{
  "vocab_size": 12910,
  "bias": "all",
  "lr_head": 0.00465,
  "max_steps": 8561
}
Each number is 500 + 25 x the weight over its row's rms, rounded and kept within 0 to 999. Layers, rows and columns count from 0. Numbers have three digits each. The size before them is the row's rms in percent of the matrix's.

# down: layer 3 MLP down (transposed), 3072x768, rms 0.0183, rows 3013-3071, columns 480-575
# up: layer 3 MLP up, 3072x768, rms 0.0223, rows 3014-3071, columns 480-575
down3013 103:499474490549497514479545528453480493476516484498520494498510513476490509520503508506442504477513529497566500523493511489460501472509503463506470522485512539518510540510455528447534520521501497519484483488545469494534463511487514544521508492465507491468526480526485450494512508512546505515
up3014 096:529514441509496530487488455484500513498525480524435544503476538431536505505507504466496510483474472528514468501453484457494546474468556480528555502499507471489516494542473524491555535485504499510474511523502524558523420484524515507512472488521499457467490485518523447476508512527501488470
down3014 090:472492488534493480545463487470483461499550523479479511546521476531482468512484478514461478483484487496515503552492511530491473458462512526493532492480455542509519510558506523547494487523472507501495534491465517515531508465467506497470493502501507518503516465500515454475507497469483514482
up3015 104:526503527509506535458471502474525479497438456507539470499504487474584473537486487504488489494523467481496461479456509524488491517502491474500515481480509504484442511478494469530539547501520492479483535517496492522516474509507469519513468550484498477497494530494484457539498528468481457475
down3015 109:472519488523523518508465475499482484508502524465471496474492497507457482486506471492560478517502499459482529478484523498561482522510478559528505509518465509483503477535518499509484466482501523525487519505523562488510491512572459541500500509488508490559534493492486500497492498536489512478
up3016 095:490550516500485469543485487479472566517514502521541497483473491476482478535537479471529483479506508501510504515486442501549485533408516503547546452484492485459515484557480465521477539438486517480548488483504505469481498511484488478523535475482521504490502516471490499500497516536537511516
down3016 095:522500488496489480523519508514479476497486496485439525504441506530462487494552475495487524558482518504498489485517493498529508448523508461470502506509519494496468525534451488510503511502521502495510504503512562485512496472495512462475463514505545540527484502500482503504477514485501458466
up3017 096:509501492553488507497494524486484495491501505491512523522541454538523476518515479501486516513519498535508486486512550432514538523524481442540490531486488483471528484490548511501574533458485551520505509441484496497517491483479525470487509492492479489485488468509534480490521510515540510479
down3017 092:558498505488467434522475491517473514498521484473500492490550498498478497478513494501490556532513504508518509505508518492529526534518463508489481520487526499521485475563503495518515453511491490490528508519532457500495500449460442506491479537489473569542493469544498457496501494532495492501
up3018 099:461491508498514498464497530486501481528474477468546489506518499472512493452492486530465525495495475491484517506486493539502491497466500497497500529491486512477485498508473536527545474520482526517510500539512510473497518509508533522512529502511511478519486478510474474487487527506517489472
down3018 100:482499484515523537541551499498501513462505557504481486517531472521497461515513539533477528484568468506493551501513480541495485514522484500517482489439503523497527472550514514512465574522509479488526512470504504500495492476492515531521492487498546514555502529510508526520496503505467508522
up3019 104:498509477513492503496507458508512492506532512503513498534505524510495491509465461477479512464494437512473520518552514495494528493530480461490473481533513515453500505490547569509485503523494534475520513495447498520493519497469468521493544505549491475489496476481473448485481488484485522530
down3019 107:526497497508469492539495508490515474501486519473464517514504519514507518514510509507513513474475486499493508495476505497544497461493521514527514521489491438500491524497512459429486463481500523520490472440503522528518551506528492503508467532534495528492496513480516502470523518485479497457
up3020 107:501499473557535545465480543488471523495495518508475490524510498518499500525524525499447512496523488474507447479541464502460479520497498501478508509503490471503466513486477586523474487504484491480507544494450527479526521513491524508490535483498512501451480540536535497474476548483483514488
down3020 117:504462511571468455520486494481549526514477468484481467518487480510470490529497451489518489522488516492516532476459541468509479502468424490473484444496542496513476497503461502495548483542505528516518482505510506488512496528532495471497482479515476508483459498508457464459494468530568478526
up3021 106:523559493498478564483504524475550508496504498478548419501488473516493546534468494461491520523534502485498506503522465461504514516467487498518512498480487497484512486514525464491535498486510494498501494494486472512508471476474504502486501507461471495522507532498534480503514455468462485461
down3021 110:472516505503533505474537483513492508461505466538526488499473508489475502499520439507527503451495464526465467538505516455491533492458480502476473489495470551464514525477484496518509501546481512507485504491506476533539458480498498493510484490503508485504501462529492487472500491536468493501
up3022 103:527484495511472511508503527502487549514534507461502485507496533484509530503498507476459503505500483474487485473550494528478471501439527468519468538499513537496487556498484489527486480481521523515451486507456462492519502501531489504454466479522494524548489484526540453501475557498503515503
down3022 109:530516495488492452471519503451477492462529556531475518533461527542529475501516463463507497480518524502536512505487525504514533515479495490500548512516538543474468500491493483465522536507542509510506491491488516499508488487501447511498517496516489476470526495503539502518502543505481489515
up3023 105:549466495529517519463509485472457554498502507466475492523500491534488499536493491521485480506547500484502458508462484507473498537511544481522481463497487503500502485540506495529532482493501476527518548446533480501527478508520522518516507491477478492450496508491491481509502501479506531510
down3023 108:471509526505475539487505530477479533512535473494477469531505511513445516475494495504502481520478506491510508502472481474502444492491495484467502421509511467560516491530445502470531546484583499527523460497480486509474483482487555486496500441495475479488466493499504494480502464497480450477
up3024 089:546505506526556490486479503454509522582444512459458465466467536488469513522485461482493520492515444463480499488488488488502493530510517493527529447485474480491506491544511480486528493493517490500479524498528507487533504447469511529470506497486499498466507458468505459505505511535519529533
down3024 089:522507500456521513501483502492512498508535501551526486551544526503490511495506519503516504510479533534513505488494537492478505491499432580450464472530512488539516494462520514485450507514498534530524448485501529511445462552497498510517505514478498515501503479469495535511527482504465493502
up3025 098:489472499497516456491505488493483517515536514512529478506475471482466527494559497490505484463493512502445493546542490487525542497496482483469517483511504517464476480516521525537482488457513511526511465497482502495499508477497456528485502523503478553480485510530510462461484521499517467516
down3025 094:472504498510510487553497491516527523479496509510513463467498503514471529479501485502478449516505518475507504505487538503501484487484499519519509545534518508510516526524532488475486538528471553520481510486498475494503480493493466492447480504511506480489506487448451491485497500528519500488
up3026 103:553504512483440503464462513480469481473494538498507509465479497495468481474510509473502481473546487453506541461462514483523506546517525496477542466519423506507517510493494510536557509510508491502456532504531534530495499545501518481531525519457490520498529482522514498550534478460507527477
down3026 100:491507496532516497451507475486511517510465464508474521533495451475527531504525489457509455490482525532482493519485537543462523489513498519515545463475514472524504515496525495459496511485507494553516514495501484479519521475479506524497464506507488494514500538517480446464505541541510500492
up3027 094:501517478536548510482482484497493465519491521491484456461498475473498495528516509544485454473537533490544526518505491473426439476488526485507538497463472505481464491509489486533478483500511511502476525473484485486483495458561465517530498473474528521462531499480534512522519506485504525464
down3027 096:525462477500534502524478483519475533500484457461493489513540544533453477452531517493550534484489520522518513458532525519529484529519513469518495524496511524476489517531541523515532491513468499481493496485542513538502494490502499486493509484502495483520481477495492458485467485569503471567
up3028 092:489494484505487490484491450492513502519525496516482482497498498503500505452469502523498464462522513506494468499543508493489485511545522474493516482511518505462529479505556505531515490512518498524483495507495551518522514493493472502489491500475474485515498456526459460488525531475486458494
down3028 090:503499527539504536529476490464532503478518509462532490517527543551527484480524464493510445506494477523497546525522515536477527492481533542484509511503535508498485508531534476494521486530462539490516511501482489504527510487534450520481512522513467528520507460461534450533494453501471529500
up3029 112:496533483418516567464494524485531493531453475472480501476492544476471476469499476566471500483558520521490482473485489481451506521504481480479504509471493524524491447515503503542484552508506471477505479551491509537541498533490500436477504507492494485486518499489527510498503458513443494528
down3029 126:529477493493536515516492516473504515551445521472479483494476495554477514487529521490511548501561535455503504486508538492470570526491518519470484496488483534496492512526508480488480504521552553471524468490512477496481493483531511486543524492483492505447498465489505501491490472543483501472
up3030 101:498453493518525503508506514474503492482504517466506481494479533511486531517539512505475500504490523478493538500497491507511457523488476472509482505549506528509552506489516483473499539524446461529485489558501504491532493477521534501549463483520498479505473500544555491471500518519503450537
down3030 107:474553444531514505510495511470561490488526515517536509445519450462497491502467528507486449483521497521477503443502524500490552531478490472479516519514495525523498475481522524491504459545485494531487522541483469462501505464497522537526519487508497465493498546505485470457491536537516516468
up3031 112:496532497525503528489508499482507496519529543517498469536491487462499507483477524480462512463510476519484490484519509489458523474477487474503551522434499493491482502505479518525498484435512537503466541500504477558487488511498504502491508501502543542488491480556537479477535513505497517512
down3031 123:514512508507489472469473528498483487520466483519533526509517500479493501493547498494503500494458491530459473535478468509465454507490519521459460464488497518496511538512527506498545521578546489493484492514466514463486492500534466495477512561512505498473540455469481504516485499537493515527
up3032 089:499499468493510518463442489470530554512473527505524502487489448521509509500444500498484469470522466516543500475482506488461485513484511496516471496504488537520535495496541545525534506509517483457464537502481528490503489510522482542487514502552489547489512483480495487512492498502512505464
down3032 085:489444498519486508500486527485477485472525492476514493539504505476545495506502493472473490516496495547478488503533510495511471531477471518512501522513523488470497514515488505486467520502486489480485448436516469474502520483501503459501499455518503469476478538547521529538511535464529555507
up3033 103:518527485499494495483493513488520505495514506496463484526533533470493483447491511520505574441552473496530521501494486468444471502523528487559484475493493513458482486522527508468491485523485502488461513482486514508548480540534491487531524481528505468479468490522484508513480526497538501510
down3033 103:536466523499541468536488511479483440523549512486471514499497510505465531493483486528497525521516549484444515466516503494496493545516484467504547500440540478481507499499488499510467496492482482553476518533515509566499513516499483520520535516474520470472485495471483488486489464463508487470
up3034 104:569514526519483520523504474508523478518491507483497504506504470531463504478467484511504484504526481498522559539457484453509491513484525507496527469487515489486488541516494509520476466402490515512496501483475465461493480524476467484483472516497442520518522498484463519531520465500501499492
down3034 108:504482470533545518502541498507490496503531455487508506482456523501505459526493483495463549509563546512523445518489495437506511490484500472484498473487456522507530509466520505509485467487512466507517491522514508485531493474475535497451495521500539553510532496487482488473486494498516493526
up3035 101:460516502449472502484502468489492490497507477466501500478490467517508488515495477556493521507535518496509497498521470462504472507550474483497467543506494552491492502434483526531531491521473542480522513482459534508521489492486496508514536523521493505520478527490499495505513493446486470551
down3035 099:480484506521528506512469498453457456520528487503498524495537530522501502512509483518494490443488513501480482513486464506495477502522488520489521524475514524410527509505521505514523483541538485523520531436479464513509491540495497499467497530512484473535488490507549511562502491521497507488
up3036 093:521477481560512525489483479487500485491507488445441450467496463451484479498486486462485527450509501473490513542468456504513489551495502476564506499449478510539486504501486485524493475483489460501472524491509501462499523501530494503495509458531498486509487526518490493492515472533498472498
down3036 084:510468499481463507479516558473476525528530496498548532502512514518498529524542523534496488490497523455505482427498526496487464449548482489468489484496509513470517471521513532502513472480515512540493543545551508511518490502480513506478523500484536470511489502533459508546483501509527500494
up3037 090:500470516517511467510538455525491513550511507484517474498463508518494547507519462527524497496508545489470509512501452469509529511508477480517489481485467523472494452447495490485508551480468530506531522515488474526543486522501524494462506536548479478499492482500435463498516497520499528524
down3037 084:507502485482465518458508557478495512541533435532498455500515513510530500518496490473503488461469500459505493494501471517494410527514470481516489468524494479490513493520453504506471472513507499532470489519496558505500511515474536528467518451504512500542508558497485471501487513504506494482
up3038 105:513534514496526523502465493500508501528497498498496491504529535513518502484494480510429502503517525526531482471537520505476474497500522464498521498502498465437529508446510506510511521502480503506521515466449488508542517488498477502480488517546494499501564489504502504491518522501455486509
down3038 112:500488533497523537495534534496486479491502493531529532497513485461515519521523446527513491493475521446524476502507510517474489481482488499463515511498516495486506524504482519522554452515502454517515509518527490476514426518449486457506498524464508507504496517534531522519485513519504530508
up3039 097:537534494503508486498503473490525490488469528514506464526511502501499520529510520492481481527541456520497479493505466460525504501440512472488538485484501495465515467503458500481529513469468516478445498454486507516479488524527476477490457542515499589480523429513478485465480481472507496495
down3039 096:496539503528477487501448537507486488487479485505442511496511530538510542499519482494488481486475444492536531458484526517492514461533492519529451509503506439540512471497473510495512511490505497531507512476515471460506542508559483475462500542505515473514493528562522476513490489478496509553
up3040 090:489535588395496504518495486533417509485484523507511504494507517472492432473507604510484479509508489500494462522485494516478491487479502495503490470480479512498479480512493431495527498488508512518496490489514480515528497487513512479504501510513496486479472535532505476489505466477514472499
down3040 060:486491427562474483481516514447543494544525492497495499503501447532502534511507392520513520444470511495528490482480489481522525515526484512482491478522535542516547525484532563543497511507503497472490524484490517488490500515530505481519476474497472513502524496510494510512517527489535516534
up3041 091:498519529496500484536459511498470486491505484496496496518472544498496521512465511501539482536524438499478464493478481529518468491503461482493481546482513532491482482520505542521506509501481518479539502485471522501525461528524459480486554521517513535490511489449540485486509510438467477484
down3041 088:474502511536498488505508433516468500485505527478482485488456480466484531493523512501515530458488519519493505488515469474535514531438491501519513441525535518503519488478491497519507509487488452586477526499495515476500479486495508512489468516505475480492521533502441475486499525515458461525
up3042 101:519494505528524528483530508495485573503459533448512498470501517485526524484510487478475497498505499491533535489492506506519515491513496487520505533494535489487528491530516544492507482476467501504474491519532449505490492549547445474484506532508494511539481477493485497489514531537526488516
down3042 101:496500488504475530530511529471511470479509427495535466556488521487477537474492517462567516450549510505534522496540479452457509491502536493500523479511470487511518507514521501505500531531530505461481569529491495520514497528495525488446492528531500480516496540504509519479539502512527503499
up3043 099:469529492490547476492443531490487514531518520473523507469511575548486517486502490511494469481508493509482528471532512502463500501504482481496533495496507467499530445516501533469495494518479520466546498473486495506484515469515475486498473528527475523467536530474558498442495496500486525522
down3043 101:524490543468505530529474471520510484498494520504531485466515465496513532481510463510519516519497519499438485521518502444482460483491551496521522528514484510520480468489501487499506464520511529517530475485446531490493469503516517491489485479481498493499491527522509502477513485504489526525
up3044 087:489466495514490514449477507476497499500475536493458500475483496504489516511506460475489460503527517521509474506525465503503514494503519476512494514518511495521521528505515452513480508510499581492527504497473518521487464524524490480510512489497535519463486518513500466474519478520486523564
down3044 082:502505506504484497517477485488519458518480466472530471550495453534485488505508479469478495531502501481501463527453479439539538509537498511484500482533523476505468485488496494496505466479465490517536554476507486503482459473506523499543494504503470505468491473467519508533504489541472513512
up3045 098:496506520530495516514539499494509537503486497509514493492528460509486490470525467524457481473577497473467507460509458496441467491507489480511515476502476507501466515504547528517524477488512481484503496539481535489504490513508494469514459503532534526506500519477480461493466506480451483505
down3045 099:494472540496487518503490495505494480475519509517499447454475532470524502467503493461475496479529473461542493513539496481462497472451498497504511504496482518497486484468507541538540489509523508467474516494476495535503512512468490485501509576458540516532510467477499484531513461539493486500
up3046 094:501533505481500511491493483466504492520517465505486533549495520480534495442529520519500533538513514522484459495440474466513490496472504495517514491509488513480519499508480484517466552500506482449503517493488540501497478495493534476519490481501467494473517504521512503490466484450508481516
down3046 092:476491454503517526537522463473518513515490555508469446476506513469493501488522488511534451467511446542481516492474540510504518491481494556504476535451497500472461519476488471531488517502457502540490492526472541531480528470537509483499504524514512507500526487475522484495506497520437514481
up3047 099:545498490502490477536479505504533509494493473503521454486498534511500504446511484479483547487521491500493558513480491462511503524536474477523502516473494491513521491533519501459489458494492513526516493465484490522515450508483493522504503487521488542470534504492524475496466521479483500527
down3047 096:494474496460466505512522519492479489496449532487489480518507505515499512490493502502508491485483483470522534436453471513490488513478495482476502489501457511524498534515514495551479497521511472472475507471500521564466535483482478478503500486512519507534505499537536508492525544474469501479
up3048 100:521517489500444514529502498497495484486563481495425503507508495528463498513494499504490509476507472490514523498564519499491547496492496480496476487505485495471501488512488518523458509503539480455529494502475521543491510493475491458480505564517500510515514495507503517511539485463455486488
down3048 103:492513459497527510463478489510511525475470512462499475474512512536487461490506499492479493446533505497496507511486513503539515516496489485482469486523545537524502505483490508481511498501517489470528508541537496515544507492545508511551469538491553490444533486525504508454471524530522469517
up3049 099:497533501476531511498457476460470503488537521509545468527458466566489498484516487471478450535520468490484464491484461484520509484507496486515494514502498538469471528494481530467477509436444505486527513509473427531499498486475522571574505558502456508513480487532513484496522534513535496499
down3049 096:481489489485499529526487550503513519457533479533486532554484512483425521510537509501498522496525487509443493488489484507512501504490483533535464443463499493500518515546506489476490528477536483526499508525498450512443506478487498497494475475497497447517495465491491516524517486473496492493
up3050 104:498515469467519506468520488497497471514521498513513527529465507467490492468505488484488526533488565483507492492497502474483496523482481484518492512520513511459507510479522520478518481487495524493472476500493470486495521529516474539526508482503479445527513467543514506521477491521548502538
down3050 104:529500464473527517504502500501510529526466533468479460509503494541495497531534511458534552468495500558469535504526446509535513509541475496510515533510519511462487465537515541517487526518509491516491480477527541514483481478470511563511522554542468508469509487519509505510468532493558526540
up3051 099:531502500501528481502506459461501480511525461478478497499465475524520526469510528478497461502503520536534433491461499526486475507490479480476506495503484516511479531462472468502471541482467526538496531487519529479510495550519466484529498447465501485492437491482508463456527505472485499544
down3051 102:514493515499527523486515513472461475531516500467491504522485471544468485483511496467481487438494515484480516477495488499493494424491489492523454495506532491477505490491480448488541527568471479564535509524496532489520493449522504506507476486458489511518506503495463471469491536480514506475
up3052 099:510484486494528487493508521502506494489472502491488501494490494477508522514525474460471446506501492553505524525473533442509491454436509490480516536496524476477492484510537518489553528524524527499506503535447491496519512476549495511478475505531503529500459535488486481471455523517520498511
down3052 099:483474530472471549470504509507469533511563488475496482533510475531507509460497524489496488489500487502492517467497479482511487525522505459514479459493472516499494534523503527511508497504464499532503508471529522488523514495448511504511489524525533486494498464517515506474471463466476495468
up3053 109:503515511494504532530437482494493500526530473528461485497552482506509470498524544522503500512517486485471476513498504451456519549492499494536485532529491512481493476472510469474494454483504484493506497497500499553508508489487476455504508501511514498544507499512501479523518497508471445482
down3053 081:531498490503532504463516485501547555521524529496518521539540489510509501512484470512552528514480482495475514468507539476538528480494529537526460488515509536495506484484519529530520508497517437513477493482528491487481485488504499522484445519472459537502524494492505484511491485497540528516
up3054 106:512513509498525510531480466486502515512513510484516507499515535495496561488492480500493485489519538487506492508491453451517493547524490489468515485498502516481492538467486526503522477503500507468512452497505481490493501534510510557493504510548517510453505491522536494480501545507497491482
down3054 075:473520493485556491516488515483484518497492466475493488479522491498531495496515475510500473488479503497509478532508479460457497556509459549484523463496517523487467533456504547498488504485485448513521548536490478504502499519508495516480442483539546489484471517500538534477484477490473507503
up3055 094:496504466515483479500510529487506497499502515463495485506487538523492493507528524518505446520506508551498495457480528503505521454532558506486495498490506484527509501502542478494475475459460499444498506545471545537513443538481546476454513510508439563484466487527511471549531528511582509485
down3055 090:506483469561517493476532494487511487528522507502468474482529522495532491521513504477480492569458532483473492513533489488510464513455533535464502500489484535495562494491510462484457503469462489478493564530478526504527522514455539533522473553492510480520514490465427500493514475542532510492
up3056 098:508517507504499503480478542472509538506501459494496473477475499483494483481517495497437532500506510501548488503467526510538473530482507531500557517477510503470516493514538535488531491463473486533471500510497456475515529495457461490462498500524486529502487466480516509536528465465527448541
down3056 100:511490489554472530536486511515478488483494489479466438495538472501484523519492508469495487524464504492465538506459489476459512472467511534531481500480513534492472495517501532536493487485502501535507530461487546503469465515529513502508484472468461545490512523481518492462513483495491540509
up3057 100:539494500480498481467466528497491481528511504492509492483519463524504479502491540507478495525504485504527469519495515501510490543551535459457475489455460516505521502522480515501576505532545500545503475476504497516510516514513556496543498499502520499499516530546518452461483521454496473468
down3057 104:509522495488437490516534514482521540472519463549446492498501528522483543497475538510520463485527493524528495490482472515481481559532460485514496537512505448465489523477493513440460508515493488520484578508484489523493498512560477526464463505501496478498459483497475526533514479521456485507
up3058 102:525527488546489535513510503490510568518522486480484469541531507480484531504517519452493507481556501525526480500476465510546464513542462465503505482501476490506541486548499502513518542462512501505519494509515528518506481522503527444517495507496484529477471500517509492519516543498468547460
down3058 097:509500500527506495523492486528507457502450492464511564514520532485500484534456535509592484479509460483479488481498524498532489523505511549528503518490528508513474517509541496514451514497471470489517508489474487500515520519510477521463509468520485516481472469495500493496480514469531488518
up3059 103:529517472506489506505490501481452495538472508467501514514526477494508509497507510502515518460514547508517507478480510503495501462516505484466486502501512515462525469510477537529493510506487522481487509491468495471437488484523483530505489534534463582496496483486471494523468454515474472488
down3059 104:491515532556465503501501486489465486461508502533475540502480494503480498477508508517463526491492542527506478478546517479482473521543481523470556502470512529479513511492537441541499540474463440502447468527504461480485529516491513470544495482532511488518485510479559492485499497470505520514
up3060 106:519485477502504500492470497475494483468494478476539454482543509535473463522511484468466506510491444492471524529490513496512489510472497477496492508486533498537512533489505469501524526534485488519501548476461467518475496507554478462518523486496490492522510518527462487505485474481461525543
down3060 110:493494508509495511502467506496508500468479488511463508524505515464521481503491485504508505490544517513503538465442523501485512493538500504511486442501491487471479494517511458545488470473494511534538478493519487477510510512470523546486470502459500498545478537487515518508498490482510505526
up3061 110:524470483520487490503505500507532521479499456484520474514488457497483537526512490484489481531503477539459511502495489532506539534478535476528489489488502485506511542537485505505499476502482477506502500500486496470472488499501511514491505516476465491528500546495482482511532531473487534505
down3061 113:500513485478484494496515482449494526482550544498513535521491462495473506534540468512452541498472515497492501485514468498525514525536513537521540496482514515500492464486516480509497503488465485539532559502514489523491485424535483466516545474508533497476477456497456510495468508504493470462
up3062 099:506472497438452484445464505484504490542492530459507495494473486526485475500506513490514481514547521470511508511501504531514465482449482471521474484516453449483493548459504497488476461449521480513522533515508527514517545494508452558523480487487495517489514476499506513533447532475503512478
down3062 102:500497479493512530534466477480511561488534499499493498452523517555517524501529456472490496525549517482455501521489478461497537521498475488498465486549535469490492468511534485528494516477469496478479504534495500505504489491479500502487507515518507494551453525454534482512544462518536499494
up3063 094:483501489502517534489491514486491530482489501477476524464513523500493511514491473461517447522499504450440534534468489495489539518499480512540493530531488503494491514484527518507479504522484508475498508551500457459514513511511497509487517553511514487511533476476478488527495499522529526411
down3063 093:500517488553493491472489498487517502496497521490476488499540552497508464444497520496512533526447457545519544497498504479498512511516482470552508540469511493533487521474504495485513515485488559527520460521490482442503477489528522448478496506504460545484499509492498524477454489516504539526
up3064 110:571537506449462515490520462469508530501512474481475495515472469506510499475529445505517534499521481496460473477499537486466476508521510476516486506532489510512510526502551537485494452479483501534509485465514488486515489500478472510502487472537511467520487477503489502522475502489480463471
down3064 114:494523500490477488529489506473478458491514551497492511527467523512474489515498489463491523542491496523487539506500460441510506438492453492519473488497474511481516501489507492484499475481487518498480574523489487495556510484448518522512483525511492486564502474492470487571498529497502536521
up3065 092:510461511536525482458498489457520486537504519454529493465531468507489493503464508512465528476524451516454491521487478447456507520529477467541484473515489503479474492507473504484506537532531523495519484538526451522497497496492514479509499501518449535492527500506517461482494502520491491518
down3065 085:487525528500474531516482539503476526519469456483482499500535488496483456473475513481536494473488508540521492487505527477511502485511500526471498492487510484477499469500520500510544498537486484546502451469458516460504469519477497523460511489486508505511488495519514498490531474533492475441
up3066 108:493538502491524502483482468510471503491522471484466517440458477482488491489469547521485514463513484488468504531468483513483467495536465458496487533468511541561487517518485504526502478506516487482505539467472497513484464480509493463514516504496462473507521474478503439497510470484505523469
down3066 122:510505477515503481517505467468521517512493455463514528471502509503501500497530481508509461540501483438537491474505555506526506525534489469507542543503512477530522478529444507529464517522474492499534464507538430496504464499505546513521503535464511542477467503522505539500505521506520471473
up3067 098:481495503535512475460447460485475508511485501494524477527507498473475503497483464483499463509505464513517474472498481509514467513494525476494506502465479548506479495461482483514495477502462513493480537500457504493504490497530514497502531522525472497485524518502463505487470512454515504555
down3067 098:441493509486471508485529496483517465526498461497521486500465528457513491484510533526491487531484499492493483486464516539478527510477494477497480486500512503528500494494481511485488481501480506514535468517538497494490474502458541439490452479513491483491490496487526471453493463481487526498
up3068 102:507485487495492556450460493499511479504542484493476508477492519480513517467512510493496513529497510494528519493543522475495511482499518503474498490493487509513515444494491498492491503506485467525515532466502529509484519497491530474478445529528523507425510524485497482470476513478482488484
down3068 081:518498492508492504501466481563493496494527474473499506501483471510523487482482487520489516537496510508526501516505524504466504466525489460488521468483538542504481493560561510507465466495544443493522531520544510490498530521514489579535493504492465503514501497517511496495516512486511485522
up3069 097:465498510475482511460492522484539530520504479534520508495504518521521517439501481459515505556503518535488524479545471488469534512437500492527514477542485499518517524475497488496509497481447477514460537521529504500516468489477508515565513471517467510485490502545486487503517483496519498523
down3069 098:546500503552509536521500515445477478508485524506462482548475454487499467499536513548484507504491505505493496511422496496486548509530567485477496490534490485490439508443497513482502497497517535482512499509489438509549529533477464505487481539496485511494525489522477481462495510497499457544
up3070 100:559499494484480499502530467497502546508545462479500484558489477562490492465511519484470518505516496496540521492523512479525490479495501484493496467454472523536524504479522500499481473498464447486548538515519509479501516492546510547502514524506463493560506476546457522494506480499526479507
down3070 101:520493437522550482476500508501484507538470516493520495523525491539470483538540499514526495503463500477512513508478455494536475497534497483497478503520505504507536515452461492502520440500493513483544530525488534480526552447538473453541512525523523512485504558489557489466490526507464520540
up3071 095:493517491536514486489434483520516521502525523488515465500499512537491512464472484518477536519532467497520531454502543507498507500479492484540552517545510511495533492493539552515492484498530480554497499430506487508522493480488501458511469493489522525525489519480458483489526488453477508511
down3071 094:547501480553527513485491474504540493492486482526498456521487521527550495470540475552512437490504494513510507531528473478516516499513526502495508506518516493523485509538511457480487478488474520538503513541490516516510478471536532543513445502513484491510476517503490513533503468488473490522